From a checkpoint of a small transformer trained on Wikipedia: attention and MLP in parallel, 127M tokens.
Each number is 50 + 15 x the weight over its row's rms, rounded and kept within 0 to 99. Layers, rows and columns count from 0. The size before them is the row's rms in percent of the matrix's.

# layer 8 MLP up, 512x64, rms 0.355, rows 143-251, columns 0-63
109:59 64 39 58 52 48 50 46 43 59 40 74 57 29 39 44 62 57 52 58 62 62 40 46 49 47 76 53 09 40 72 39 81 39 27 52 54 47 57 75 43 34 55 61 45 40 16 48 55 36 54 43 54 18 66 73 30 36 66 67 22 30 36 57
111:42 43 37 65 45 36 40 33 34 53 54 42 61 58 40 54 37 38 27 67 38 37 57 62 33 50 32 52 69 74 62 52 53 55 70 44 60 33 46 26 69 55 14 29 51 45 39 73 46 65 59 62 15 53 36 65 71 37 71 22 46 25 37 66
111:38 47 32 64 50 30 55 71 51 71 32 74 49 56 26 58 45 60 41 33 34 61 43 66 68 81 31 40 27 20 62 71 74 18 49 59 43 58 29 47 82 55 52 71 50 34 43 50 55 56 58 37 61 29 43 29 49 49 45 36 38 47 45 43
113:64 35 31 44 63 41 34 69 59 32 51 45 51 43 37 53 52 46 75 61 32 45 57 16 35 45 65 56 82 48 75 50 64 49 59 67 65 45 51 74 24 50 42 33 57 57 40 50 41 76 61 29 32 73 59 55 43 22 69 33 64 20 48 43
107:58 37 47 52 56 71 68 32 57 52 56 34 44 66 29 35 42 63 68 41 27 60 62 51 72 49 50 53 18 72 49 35 71 21 74 63 38 45 39 31 44 54 34 30 77 50 29 46 70 69 65 42 18 32 61 50 44 69 57 54 36 67 45 62
072:47 18 25 55 39 32 54 48 46 49 43 62 48 56 20 74 45 91 69 42 30 56 29 48 62 83 33 66 58 54 36 53 79 64 50 56 74 55 47 38 59 52 64 61 47 58 40 54 38 57 32 62 50 51 47 51 38 43 81 83 53 50 45 38
101:47 36 76 47 25 36 39 46 48 44 69 51 69 56 80 55 37 50 50 23 54 53 25 41 22 49 60 52 17 74 29 71 18 46 57 46 56 50 55 47 26 54 56 46 34 50 62 48 75 51 47 56 51 34 32 73 62 34 19 55 50 35 55 44
050:63 45 62 31 51 66 42 57 62 25 40 28 40 30 45 50 36 77 54 31 14 42 39 66 56 63 51 46 27 62 68 54 53 42 48 57 50 48 30 26 46 58 44 86 75 19 53 71 44 50 33 59 24 37 57 42 44 38 56 21 58 59 48 52
129:53 78 49 69 49 51 38 12 38 48 24 53 59 49 81 59 50 39 39 42 51 43 28 57 26 31 53 32 48 67 48 36 17 78 44 32 61 47 53 48 68 62 36 35 39 53 67 47 55 32 46 58 65 67 74 54 35 72 40 33 36 55 72 39
097:65 34 54 33 28 24 49 40 30 25 20 38 74 31 65 45 66 49 63 76 40 59 47 41 26 33 50 60 52 44 49 54 50 56 67 57 95 43 38 32 49 40 45 29 45 70 39 67 45 48 53 55 68 54 60 52 48 16 37 44 52 61 29 53
110:71 39 65 58 44 55 63 49 56 40 87 67 51 66 76 43 66 65 26 70 59 55 42 39 41 41 59 31 69 53 54 43 65 56 69 59 46 71 61 84 32 71 67 49 58 53 25 70 36 59 50 39 43 53 35 76 49 42 50 60 85 35 37 59
101:57 38 32 50 83 59 37 39 25 43 12 65 68 60 55 77 32 51 58 55 51 43 75 60 56 53 32 39 74 49 31 66 22 40 33 29 47 39 38 45 47 47 42 20 61 69 57 52 31 50 53 53 66 64 27 52 65 59 34 36 55 45 39 32
093:74 56 44 29 72 26 51 49 66 38 54 57 26 49 49 54 67 80 27 48 32 42 52 41 68 52 61 05 35 30 66 46 55 62 45 73 30 51 41 54 37 48 65 68 61 61 51 53 45 32 36 43 35 58 49 28 45 61 39 42 82 28 63 43
102:63 54 63 37 31 50 47 51 51 45 37 55 50 36 37 49 49 36 25 44 68 58 36 19 30 76 48 35 32 38 68 57 71 54 45 32 60 44 76 63 45 20 47 52 40 75 65 58 47 33 55 73 84 67 35 69 36 39 46 79 51 57 38 33
080:77 55 57 49 60 51 32 58 50 36 41 66 38 24 76 60 68 52 53 21 55 29 59 31 58 43 38 42 42 31 65 52 38 33 47 25 67 42 66 83 28 51 61 57 45 42 17 42 31 32 46 61 65 62 57 57 26 30 45 42 46 64 39 28
108:68 68 65 43 46 36 57 57 55 42 19 63 46 62 46 41 64 57 48 50 47 55 35 56 17 54 48 16 65 28 46 75 60 41 60 44 28 67 42 22 44 54 47 48 44 38 54 20 53 67 57 51 21 52 78 69 33 35 69 41 39 56 63 22
084:67 71 43 48 45 43 43 64 31 73 58 14 66 27 60 70 10 55 61 53 38 30 66 32 50 61 44 36 51 56 56 18 52 61 55 73 51 44 38 27 34 51 74 50 64 51 26 51 67 57 54 45 54 46 51 49 54 40 67 47 45 45 85 66
099:61 66 56 49 38 65 40 48 29 61 56 52 58 72 50 56 33 54 38 86 65 59 54 12 47 47 44 30 42 35 60 62 45 84 51 40 38 45 58 44 54 74 83 85 64 43 72 53 30 57 36 45 43 53 43 27 31 41 53 74 52 41 61 59
115:65 34 30 58 43 46 31 51 50 54 57 50 45 94 43 59 99 67 46 50 44 52 25 70 40 64 44 46 54 39 53 76 41 32 69 36 21 54 54 43 61 57 75 46 67 55 60 37 56 28 49 45 57 61 48 60 56 60 26 56 33 74 51 47
109:99 57 01 42 69 47 46 46 51 53 60 42 53 53 43 68 58 63 62 40 62 48 60 65 58 40 51 72 46 72 50 91 71 54 56 47 55 56 40 51 50 64 58 53 52 50 75 55 55 38 27 51 47 61 45 65 62 26 46 74 63 74 57 51
095:44 16 48 51 74 72 51 49 68 36 66 33 59 32 30 56 84 46 78 49 50 37 67 79 33 43 80 40 25 57 68 54 49 14 56 55 41 56 49 45 51 72 62 39 31 65 43 61 50 37 42 43 46 64 42 54 46 64 48 32 53 47 32 40
083:47 58 47 32 43 62 34 69 51 44 68 52 39 78 54 66 57 36 61 67 49 36 42 55 53 37 72 48 30 92 38 67 73 42 70 84 46 51 58 28 48 49 48 42 27 40 40 73 28 75 39 28 68 36 57 72 37 48 30 59 47 49 47 51
098:40 71 47 90 44 34 39 51 57 57 44 43 38 51 46 44 28 45 76 46 80 27 44 53 37 55 40 43 00 46 75 63 32 53 49 62 67 61 64 32 36 43 45 36 53 40 55 52 62 36 50 51 39 61 37 45 61 68 36 53 80 53 39 46
117:21 39 58 44 47 48 36 45 49 35 60 49 33 58 44 28 39 41 44 88 59 62 42 46 24 34 41 67 67 23 56 42 53 75 56 47 57 35 68 50 16 24 59 19 46 42 74 44 16 51 64 58 56 42 56 42 32 56 59 43 38 54 33 37
103:45 68 78 49 56 53 70 57 61 42 72 45 32 57 49 49 69 40 41 32 68 40 52 35 80 67 44 46 70 38 48 40 69 40 54 73 40 03 52 63 52 67 65 34 61 68 18 25 53 55 40 44 37 52 43 65 39 53 42 54 41 47 20 37
065:42 44 62 55 71 48 39 49 77 76 57 68 66 02 52 79 61 53 55 48 68 21 61 42 41 55 67 45 68 59 63 39 59 54 42 57 33 46 49 54 46 63 43 61 56 69 34 70 45 34 34 35 63 37 64 57 87 27 54 59 40 31 50 51
077:23 68 44 54 31 40 34 42 48 34 47 48 36 68 56 43 40 25 39 67 61 57 41 63 39 58 43 25 60 39 43 58 69 83 45 79 45 44 75 29 73 58 71 32 56 53 51 71 54 39 67 55 35 49 51 47 07 35 29 37 50 57 51 64
107:58 72 46 77 77 52 65 41 70 56 72 40 33 42 31 52 51 82 53 67 37 55 67 46 51 76 64 71 51 50 49 53 11 77 60 40 55 52 42 49 32 35 33 61 39 47 55 32 33 65 85 34 52 75 41 45 36 49 40 43 48 54 62 44
112:51 47 51 28 75 60 47 64 40 75 55 62 70 33 59 39 41 42 28 56 45 20 29 53 60 23 36 51 22 66 42 52 41 29 18 29 36 64 50 43 63 69 60 51 35 48 61 30 35 64 33 43 82 64 45 50 51 51 68 43 64 58 54 73
102:61 61 58 37 63 70 24 71 52 63 73 33 48 79 41 52 32 54 42 59 41 80 46 56 69 43 42 20 39 51 67 29 48 53 63 32 53 52 49 66 41 70 59 80 39 43 34 24 45 63 56 63 86 37 40 53 50 47 55 63 39 76 66 47
100:84 34 50 37 55 50 66 36 37 48 62 33 27 37 47 55 34 37 61 59 41 57 51 45 63 42 54 69 76 54 49 66 49 20 66 26 45 65 60 42 73 59 73 56 47 48 58 19 23 44 35 66 31 63 76 54 42 36 68 38 19 46 48 35
089:56 29 59 12 46 65 70 38 40 62 67 56 29 70 53 56 68 47 73 48 56 43 43 44 45 61 66 44 98 46 38 39 40 64 46 46 52 86 77 52 20 67 57 84 45 40 55 51 46 60 49 48 50 60 58 49 48 57 36 51 52 37 64 65
077:32 41 39 30 55 32 46 52 52 34 43 67 66 31 55 71 29 53 57 46 21 23 42 68 52 45 35 25 53 22 54 64 40 64 42 21 71 50 27 26 62 46 54 66 53 43 51 74 72 41 26 77 75 56 58 36 52 53 50 66 56 42 55 45
108:33 46 37 37 55 45 26 54 51 62 41 50 64 70 96 46 58 72 63 42 51 34 64 72 76 57 39 50 58 34 47 51 49 35 48 46 28 64 63 63 70 54 36 37 59 77 79 52 48 64 57 35 68 41 18 50 58 61 49 42 21 56 44 68
082:64 52 45 42 83 32 26 60 22 29 43 37 81 60 60 55 80 41 81 56 45 39 58 53 70 55 47 56 40 61 44 62 55 38 40 23 50 50 47 40 54 73 51 55 32 46 70 39 43 48 31 27 50 48 77 29 48 31 53 50 52 53 82 60
110:64 29 50 65 38 48 65 47 75 34 54 64 45 31 61 21 72 49 48 30 28 40 62 37 43 33 47 76 53 53 48 41 46 35 57 71 78 57 31 58 61 74 26 42 55 50 57 46 20 37 41 63 33 67 23 32 61 61 20 52 53 57 52 56
105:60 45 74 43 65 71 40 57 41 39 41 66 52 61 50 53 98 41 41 50 64 85 46 61 45 52 48 67 31 51 82 65 30 77 53 64 59 39 56 47 62 52 35 44 52 29 36 68 38 73 45 24 50 44 36 39 59 84 48 57 58 38 64 45
106:67 47 62 56 54 32 39 53 86 52 36 77 47 62 51 22 60 70 72 56 49 16 77 57 66 55 69 28 24 50 80 32 70 61 26 25 43 57 60 66 32 44 38 37 41 41 49 52 58 62 45 48 44 49 36 49 46 35 70 45 39 41 54 55
103:60 72 61 39 48 52 38 59 47 48 74 17 65 33 73 48 60 54 33 37 42 55 70 34 53 29 56 36 24 43 42 33 41 34 74 72 66 35 26 41 65 62 70 51 08 63 44 66 53 42 58 63 42 58 75 56 53 35 62 37 37 55 46 64
112:83 60 46 50 33 40 20 50 51 59 40 31 53 58 49 51 59 52 41 51 48 52 46 47 73 43 52 29 30 56 85 50 71 50 51 63 60 69 47 52 25 14 33 44 82 67 66 62 69 47 34 44 51 55 30 55 37 59 51 45 39 41 69 13
104:61 60 36 58 23 48 56 43 50 93 47 37 47 58 56 57 56 34 25 59 55 24 52 24 39 46 37 24 55 46 52 29 58 45 49 55 50 69 33 65 64 27 68 57 43 34 42 41 22 78 49 66 47 53 91 63 41 44 64 46 64 42 35 51
113:61 35 26 34 32 64 45 86 64 54 44 53 57 32 80 52 47 56 60 57 39 63 54 55 29 54 39 29 55 41 54 61 40 55 42 48 48 44 62 49 51 56 55 54 75 62 73 80 65 52 46 71 61 79 45 67 52 61 94 36 51 45 33 79
104:55 75 59 68 41 69 64 35 50 56 31 49 70 21 38 65 58 39 44 80 41 83 54 44 38 34 59 48 45 42 46 80 70 75 50 46 49 68 29 56 22 58 62 72 33 62 52 58 41 53 48 47 49 66 85 42 54 58 52 41 50 78 61 63
105:43 60 52 32 60 57 52 72 55 52 71 45 67 68 54 26 53 47 54 53 61 62 54 71 46 50 81 60 67 77 81 28 64 67 49 08 44 39 42 28 43 29 43 35 25 42 48 62 86 36 40 51 34 43 55 42 42 46 46 46 61 57 37 34
102:63 60 39 53 45 68 62 66 61 58 50 56 56 85 34 51 51 18 35 37 71 63 47 47 40 54 29 47 75 29 48 29 33 59 42 28 60 30 28 44 38 29 61 32 60 53 50 53 68 49 56 48 73 47 34 47 11 34 58 60 28 74 44 55
108:59 47 56 68 35 64 59 39 65 61 52 69 45 76 51 76 60 43 46 59 83 51 63 35 73 60 38 36 39 39 35 60 90 54 59 58 41 41 47 57 42 42 46 42 51 70 52 82 49 48 61 31 53 36 57 76 49 55 73 87 27 35 36 44
087:61 52 60 57 37 70 67 78 56 49 54 14 37 47 39 58 51 61 51 22 78 56 87 37 55 27 43 30 31 53 53 33 43 53 46 74 63 74 68 43 52 66 37 66 41 55 43 48 26 33 48 69 39 58 33 56 62 29 54 58 51 39 41 74
119:70 53 46 52 89 45 52 49 21 32 50 52 46 64 34 38 38 59 69 49 24 70 41 19 27 34 64 54 68 48 58 30 29 43 67 53 39 55 59 33 57 61 62 76 69 53 40 42 52 60 75 48 66 55 49 27 38 44 28 37 42 61 63 75
104:37 51 61 42 22 75 20 30 41 59 80 55 30 36 48 90 50 46 42 73 69 42 53 54 58 46 48 62 56 35 47 49 37 65 50 71 53 50 60 50 49 65 45 70 54 45 72 68 42 64 39 52 45 82 59 63 84 60 40 31 40 36 33 63
113:44 60 46 65 34 57 62 45 17 40 36 37 40 54 64 74 51 54 27 60 57 51 67 39 40 29 39 50 44 55 50 59 30 81 36 20 61 35 95 59 49 61 48 47 33 92 34 53 46 42 48 40 39 58 30 38 48 59 41 45 52 26 58 48
102:41 33 78 46 52 42 52 30 81 58 72 59 48 49 67 46 49 30 29 55 46 38 40 25 45 62 73 43 58 61 59 22 46 77 44 57 80 52 60 65 50 14 27 45 34 51 53 76 58 75 51 52 41 65 52 58 26 41 55 51 64 37 56 33
072:77 60 34 35 71 33 35 31 33 40 60 47 59 47 36 48 37 48 31 46 37 58 66 39 43 43 82 58 39 51 27 36 45 56 32 27 38 62 53 52 70 84 58 62 72 58 59 42 44 59 54 55 56 63 36 31 66 29 23 64 62 20 74 53
095:36 63 90 49 58 49 45 40 20 52 54 49 52 40 63 42 65 49 64 68 57 16 24 41 55 49 64 33 74 61 31 50 53 69 60 56 60 38 69 38 49 56 54 68 30 46 25 51 72 32 38 63 53 63 67 34 39 36 48 38 24 75 73 52
040:62 58 59 38 62 81 70 34 22 63 47 42 47 54 72 62 48 55 59 70 48 22 28 45 30 76 32 47 21 52 44 28 56 64 49 41 47 49 65 54 43 52 60 43 56 33 69 47 59 77 17 37 37 50 50 52 61 67 59 67 42 25 69 67
098:32 42 43 32 40 36 76 57 39 59 60 74 73 56 52 44 49 72 48 60 48 58 65 55 64 93 35 49 78 40 58 45 63 48 40 26 30 71 37 53 51 41 41 41 45 53 47 37 71 45 60 22 54 18 59 56 34 48 32 32 74 58 72 54
112:10 48 23 13 52 46 53 71 53 37 56 52 33 49 30 66 57 57 51 39 48 36 40 64 62 51 50 26 43 53 45 67 35 20 44 59 49 06 46 57 25 50 46 52 29 62 63 34 67 41 60 66 74 38 35 54 46 52 51 34 53 55 47 31
111:84 34 51 54 57 46 51 49 45 17 40 27 67 72 51 36 65 80 55 68 71 51 58 52 44 43 30 48 57 54 09 45 48 37 60 64 78 34 71 55 36 26 53 68 32 55 44 47 54 63 62 39 43 23 50 64 70 45 46 65 59 48 56 36
104:57 50 60 39 31 55 44 72 65 40 64 40 54 70 65 42 41 59 42 72 35 44 21 40 42 67 50 62 26 19 37 25 41 25 55 64 71 53 65 34 21 62 51 41 46 50 55 40 55 76 73 50 58 53 73 39 57 58 64 73 74 33 35 64
067:61 41 66 62 58 55 27 55 61 51 62 40 75 22 54 54 53 52 30 48 33 51 61 51 54 43 64 37 75 58 44 46 52 53 64 38 61 33 68 46 73 95 50 75 41 49 78 68 51 42 48 21 59 40 35 24 53 32 58 70 36 22 54 56
104:81 54 37 40 58 43 60 68 51 55 72 51 69 47 26 62 77 42 64 68 60 43 39 53 36 50 42 58 56 22 44 40 47 48 49 69 53 41 69 65 45 36 92 52 44 75 57 40 72 63 60 55 28 48 58 39 61 58 26 58 06 48 56 43
094:46 34 51 45 64 56 42 35 44 53 61 40 46 30 60 47 57 60 79 08 43 65 62 53 22 49 45 43 56 76 48 62 22 19 50 63 51 52 64 32 56 34 36 42 32 26 57 61 50 13 42 23 41 41 71 39 41 61 67 55 70 54 58 53
109:63 48 43 60 32 57 62 38 49 61 38 76 40 46 32 53 75 49 45 37 50 14 53 61 51 54 81 29 59 48 63 61 59 42 53 51 34 34 64 58 60 42 34 47 17 80 51 54 45 14 73 48 75 64 49 65 74 52 52 45 62 42 32 71
103:29 44 61 46 68 41 53 32 00 64 57 39 43 64 43 74 61 32 48 55 39 36 69 44 51 34 68 64 61 47 40 41 18 19 40 45 62 27 68 29 49 45 47 23 43 67 52 62 40 30 57 47 48 68 57 43 50 56 34 34 38 45 39 56
105:36 54 11 35 48 48 50 27 56 49 55 57 55 46 56 59 11 45 37 79 74 50 41 19 49 60 75 56 61 53 65 37 63 65 43 43 66 52 56 40 35 61 49 60 68 50 35 54 36 48 65 75 30 55 57 42 61 30 61 46 26 35 51 85
106:46 65 33 45 39 99 55 58 76 57 49 43 47 43 38 67 65 81 78 27 17 55 37 58 51 60 37 43 83 53 44 52 63 54 51 41 76 60 34 35 47 54 65 38 37 32 49 53 55 41 43 35 61 47 57 47 63 60 51 61 37 53 59 52
077:25 50 47 59 56 65 46 41 58 28 56 67 42 67 58 48 33 60 66 53 59 64 36 44 57 65 55 40 40 67 66 17 72 56 26 56 60 82 69 68 30 52 44 51 62 28 21 57 50 22 52 37 66 60 63 67 17 54 32 55 73 50 48 56
115:52 27 48 36 29 63 68 67 18 39 74 41 51 53 77 68 63 47 57 46 24 52 56 46 45 25 67 67 49 72 61 58 34 49 67 50 55 36 39 55 56 74 55 43 57 50 37 48 18 39 73 42 50 72 67 46 56 40 84 38 42 30 69 54
110:48 31 42 25 67 52 60 27 41 72 67 56 52 51 48 39 43 70 69 41 44 44 53 43 62 58 68 49 21 42 56 55 83 66 62 80 63 55 49 52 30 45 81 49 32 46 60 41 69 58 74 70 24 37 64 63 66 41 60 78 41 27 51 53
108:45 69 54 35 53 46 56 57 18 63 50 40 58 45 35 54 36 61 37 29 65 63 43 73 60 79 33 55 52 57 75 46 37 31 42 61 49 48 63 47 57 32 31 41 44 20 49 44 50 55 71 41 79 57 48 19 32 09 52 54 30 52 51 24
093:50 26 56 32 43 42 64 47 69 93 45 44 58 96 57 50 43 68 22 29 37 51 40 42 48 42 68 55 45 34 54 56 52 48 50 46 46 56 69 45 52 56 33 39 67 32 77 38 64 44 66 58 68 35 85 54 44 40 31 58 64 42 59 71
030:76 49 22 58 47 65 60 71 51 29 51 56 28 68 56 20 58 34 31 60 44 54 39 39 76 54 39 39 65 75 57 39 27 28 45 37 35 31 41 33 44 32 28 58 33 60 69 57 36 65 65 37 36 61 71 57 31 69 47 32 37 52 58 42
079:80 57 64 43 44 68 40 34 58 46 67 70 57 42 66 31 36 72 58 42 54 41 41 51 64 52 34 43 40 54 59 62 48 48 57 45 45 21 85 35 25 46 63 30 38 42 36 63 47 40 85 22 58 72 64 56 68 24 41 22 47 36 57 45
102:38 62 63 74 59 42 72 78 69 49 23 55 66 26 77 59 43 41 47 33 67 60 47 36 56 29 60 47 71 59 83 45 76 70 34 56 74 40 50 55 64 58 50 38 24 54 60 56 50 46 51 67 42 55 40 61 16 67 46 31 50 42 50 39
119:55 57 42 69 54 50 41 30 60 55 29 27 61 44 63 34 33 56 61 53 64 37 48 88 39 39 29 30 42 32 95 65 70 75 53 40 39 49 51 82 33 43 38 47 53 46 35 61 68 41 40 25 65 32 45 47 50 61 34 41 41 51 51 67
088:41 44 47 78 46 80 52 43 61 32 78 64 57 52 37 22 60 49 64 57 65 79 50 55 46 63 57 33 35 47 74 37 21 75 28 32 64 38 49 31 63 34 57 50 41 20 35 49 55 54 33 63 34 49 53 60 32 66 45 56 62 56 28 67
111:59 25 42 51 56 60 48 70 51 98 37 48 37 68 26 31 56 56 37 57 68 19 76 31 65 50 55 46 45 54 64 60 65 60 47 66 46 45 46 69 63 51 37 45 48 28 54 60 61 25 46 18 67 60 43 55 57 61 61 75 36 51 39 28
107:79 43 40 41 63 55 58 37 36 24 48 40 34 57 54 48 55 77 44 62 34 38 69 45 57 28 55 54 52 48 65 47 27 53 74 30 63 31 46 31 71 61 58 48 54 32 54 42 46 83 83 51 47 41 74 79 84 31 60 49 48 63 53 39
064:46 68 36 56 51 54 59 46 35 23 83 32 23 71 39 67 48 65 33 40 50 49 60 49 47 64 42 57 70 55 35 66 57 29 28 64 77 66 49 71 35 32 24 60 55 20 52 75 35 54 56 66 64 56 62 37 55 73 47 67 43 59 61 59
107:27 49 79 34 52 76 28 59 50 42 81 49 57 41 40 62 58 55 66 55 75 55 40 53 63 57 78 52 38 70 64 37 48 49 59 34 45 73 65 37 26 58 41 68 53 48 54 74 47 52 71 47 56 33 39 48 66 47 26 63 49 24 11 56
101:54 56 42 42 59 67 53 79 49 38 66 43 59 54 32 57 38 59 27 22 64 73 30 58 53 55 26 52 43 58 36 56 73 54 67 40 57 27 66 72 48 42 44 47 45 69 52 53 62 35 50 58 43 27 53 90 39 51 33 22 57 43 61 90
099:56 60 61 50 40 63 35 45 46 79 26 36 51 65 28 34 57 47 37 85 51 47 36 57 52 24 64 40 80 39 51 61 24 68 61 25 57 34 40 38 61 52 70 51 68 56 62 49 60 60 33 77 75 54 52 36 47 45 57 32 39 19 33 52
115:66 55 50 38 05 46 21 39 56 69 44 35 33 55 41 52 47 43 29 56 28 52 56 58 52 73 92 38 41 34 51 59 58 47 50 28 57 26 32 42 41 42 27 20 31 71 50 49 55 35 35 44 28 52 53 56 66 54 53 52 43 44 63 31
064:70 52 53 43 29 50 71 32 48 32 42 48 30 55 22 59 58 57 55 16 63 42 71 54 43 40 43 40 65 80 51 50 42 37 17 21 42 63 15 50 63 41 45 69 47 46 63 47 79 47 39 42 40 43 44 46 51 49 59 55 76 54 79 33
100:58 50 48 48 67 45 43 51 34 44 42 28 37 57 44 45 39 43 44 69 25 21 40 45 69 40 58 52 66 69 48 65 23 56 45 50 67 39 69 43 64 58 79 54 42 46 74 26 42 62 58 18 43 49 43 28 37 45 35 42 45 63 90 17
090:47 61 35 70 54 49 14 54 51 56 19 50 79 30 37 47 60 50 62 46 41 52 59 52 40 57 32 53 36 38 73 52 51 62 35 51 33 59 44 45 39 70 35 55 32 52 51 54 11 36 25 27 31 80 35 27 65 44 56 45 26 49 57 32
098:38 67 53 62 77 29 54 66 52 50 41 51 61 42 40 60 47 61 77 61 57 79 32 53 39 75 56 41 61 74 45 68 59 84 65 52 27 44 19 58 61 39 42 50 42 20 57 41 38 67 83 41 31 35 54 68 53 34 45 58 54 47 62 33
094:24 50 51 66 39 64 49 34 62 53 46 33 24 42 52 62 56 17 42 34 33 40 43 46 46 02 40 48 57 45 63 76 57 66 45 67 56 54 37 54 64 52 49 51 49 29 51 48 55 51 12 37 54 25 47 81 53 34 52 20 35 53 45 40
110:68 55 50 63 47 65 46 37 59 75 53 56 52 30 35 34 53 65 41 54 87 31 21 38 35 42 43 65 42 45 49 76 67 51 52 78 73 55 52 42 71 51 45 39 43 39 65 33 51 35 22 57 25 33 56 46 45 41 25 77 38 24 39 45
109:48 45 22 52 67 28 60 75 39 69 63 49 70 51 58 68 50 46 47 58 31 76 61 48 75 53 45 60 66 38 63 44 39 37 59 50 29 40 32 30 27 42 52 53 46 57 43 28 18 70 55 35 63 46 45 36 77 27 42 39 78 70 71 51
094:43 38 21 43 45 66 72 45 45 40 59 34 47 49 77 53 38 35 70 48 23 55 48 38 60 55 21 40 27 45 48 62 42 41 50 46 61 43 56 75 76 44 49 47 66 76 24 38 64 74 45 38 65 61 95 46 62 40 54 54 44 58 23 53
105:56 60 22 55 11 19 66 52 47 32 52 50 54 63 28 37 47 48 76 54 46 68 40 47 64 60 75 51 39 20 62 18 21 63 41 66 32 43 47 64 50 38 52 49 49 46 42 50 48 52 70 57 56 46 38 44 72 67 59 22 73 54 59 59
107:39 57 43 45 50 39 54 50 51 69 53 27 34 65 56 39 60 44 46 33 23 40 66 68 58 61 53 32 51 44 38 48 47 57 73 71 32 42 29 46 64 18 54 34 39 55 26 71 35 58 62 31 61 38 67 57 33 38 88 59 81 58 30 75
095:74 55 52 50 46 36 68 41 40 44 41 55 55 68 52 84 51 40 72 37 48 26 25 54 32 23 55 47 64 52 39 25 54 65 30 65 54 33 51 53 49 91 38 73 48 47 66 67 59 61 69 49 29 78 38 59 52 53 48 23 38 53 37 65
106:51 42 86 41 30 31 55 76 51 49 27 59 56 74 73 63 71 45 25 54 70 54 48 58 71 41 40 56 33 57 28 61 48 75 65 50 50 67 81 46 63 38 60 38 43 57 38 45 41 42 39 56 69 37 58 46 57 64 33 72 80 41 27 49
112:53 77 74 38 48 63 74 66 36 62 39 82 57 25 61 50 48 37 54 61 51 53 70 49 51 60 47 53 43 60 59 36 76 56 48 77 55 51 51 28 49 26 34 28 60 70 20 76 51 75 44 45 64 37 58 65 62 53 71 42 59 54 43 22
080:59 38 50 52 74 44 30 64 34 59 45 77 65 47 23 44 51 53 55 68 47 56 58 59 50 72 75 54 52 25 21 59 35 77 78 60 42 48 56 57 13 83 66 51 51 56 61 41 71 69 50 50 63 45 52 33 38 32 52 51 59 45 35 24
077:50 34 43 32 34 50 68 62 32 75 50 39 27 53 74 44 43 42 25 65 69 43 46 26 64 43 67 65 70 33 56 68 26 49 41 68 43 55 46 73 44 55 55 91 57 37 59 47 67 27 72 63 41 67 30 58 59 64 58 51 74 48 56 43
095:26 62 88 30 30 34 31 25 27 54 62 41 50 40 51 48 53 59 81 57 35 49 35 44 36 65 46 41 40 62 69 45 76 37 32 38 51 59 50 20 22 53 46 45 43 37 45 57 50 71 52 57 56 52 41 35 26 67 67 43 37 31 26 48
103:75 45 53 38 72 51 86 58 43 41 71 53 76 50 58 70 85 35 71 59 44 61 55 55 43 52 17 84 53 57 63 65 44 53 52 62 79 40 59 49 43 53 39 60 24 41 65 42 40 51 48 49 64 23 59 57 36 55 65 60 35 56 73 46
107:48 56 29 53 56 40 42 41 72 28 69 70 59 60 43 58 51 59 56 49 74 33 61 28 72 02 72 65 64 71 24 52 60 80 48 40 38 52 51 36 53 62 49 36 49 26 66 55 59 51 32 52 36 44 84 51 25 45 55 56 49 41 60 51
104:30 54 83 54 21 60 54 40 64 58 80 36 55 62 46 64 69 83 23 71 66 65 62 41 28 72 58 54 86 45 40 45 54 62 65 48 60 45 65 44 34 78 48 38 55 55 51 58 48 59 34 38 35 33 51 62 65 37 49 35 54 32 61 52
098:49 50 37 54 64 53 62 40 68 44 40 37 81 66 47 17 59 47 64 58 69 65 19 46 32 25 40 68 39 53 74 41 49 58 40 66 60 46 63 85 26 51 48 30 48 72 85 46 80 34 54 56 49 63 39 36 49 59 33 53 55 49 56 47
105:51 30 65 48 48 33 54 56 66 34 13 26 46 39 67 38 66 54 27 69 62 63 21 50 32 76 30 45 52 43 37 44 36 58 40 51 25 46 42 91 55 47 66 57 38 83 46 57 54 32 37 40 65 55 60 72 56 53 71 50 48 46 48 58
030:50 58 38 49 67 34 42 33 60 48 81 64 84 49 42 35 60 57 43 44 53 57 64 45 42 43 72 40 56 35 68 38 62 77 86 52 37 43 43 67 34 78 41 32 21 30 65 47 40 67 66 59 57 74 52 77 36 36 56 45 58 55 63 64
100:47 56 53 73 44 28 54 61 11 46 54 71 35 53 41 41 62 45 30 42 32 44 21 70 43 49 31 55 57 51 74 37 54 34 45 38 48 44 42 44 37 60 11 36 46 60 59 55 39 45 58 49 14 65 47 31 51 59 76 45 50 16 45 69
103:49 44 60 40 79 37 32 32 63 66 55 77 33 54 48 80 39 62 40 29 59 43 39 43 66 61 61 49 35 49 21 48 46 40 37 43 62 59 58 32 40 53 49 42 75 30 41 26 62 35 20 78 52 61 35 53 36 35 34 60 60 33 65 21
115:13 48 47 62 22 60 51 36 39 62 29 47 36 53 73 54 50 21 38 19 74 58 75 33 19 53 38 56 47 54 58 72 68 33 46 72 45 42 72 62 38 51 36 63 21 23 63 48 49 45 51 59 61 47 49 49 47 39 52 35 47 62 58 64
094:17 66 72 50 53 24 59 39 22 40 49 56 77 49 53 35 65 74 66 68 43 50 53 42 56 69 50 51 43 62 43 13 47 51 39 48 66 43 55 32 15 49 41 22 62 47 76 48 26 33 54 66 37 45 40 58 50 49 57 60 32 48 61 31
087:52 50 64 74 68 48 34 36 58 50 37 33 45 33 66 14 63 68 64 51 28 46 70 53 35 18 78 49 52 38 46 39 62 51 35 65 38 53 57 50 30 44 47 54 53 45 54 70 41 70 47 35 53 44 53 29 33 58 41 47 38 59 71 99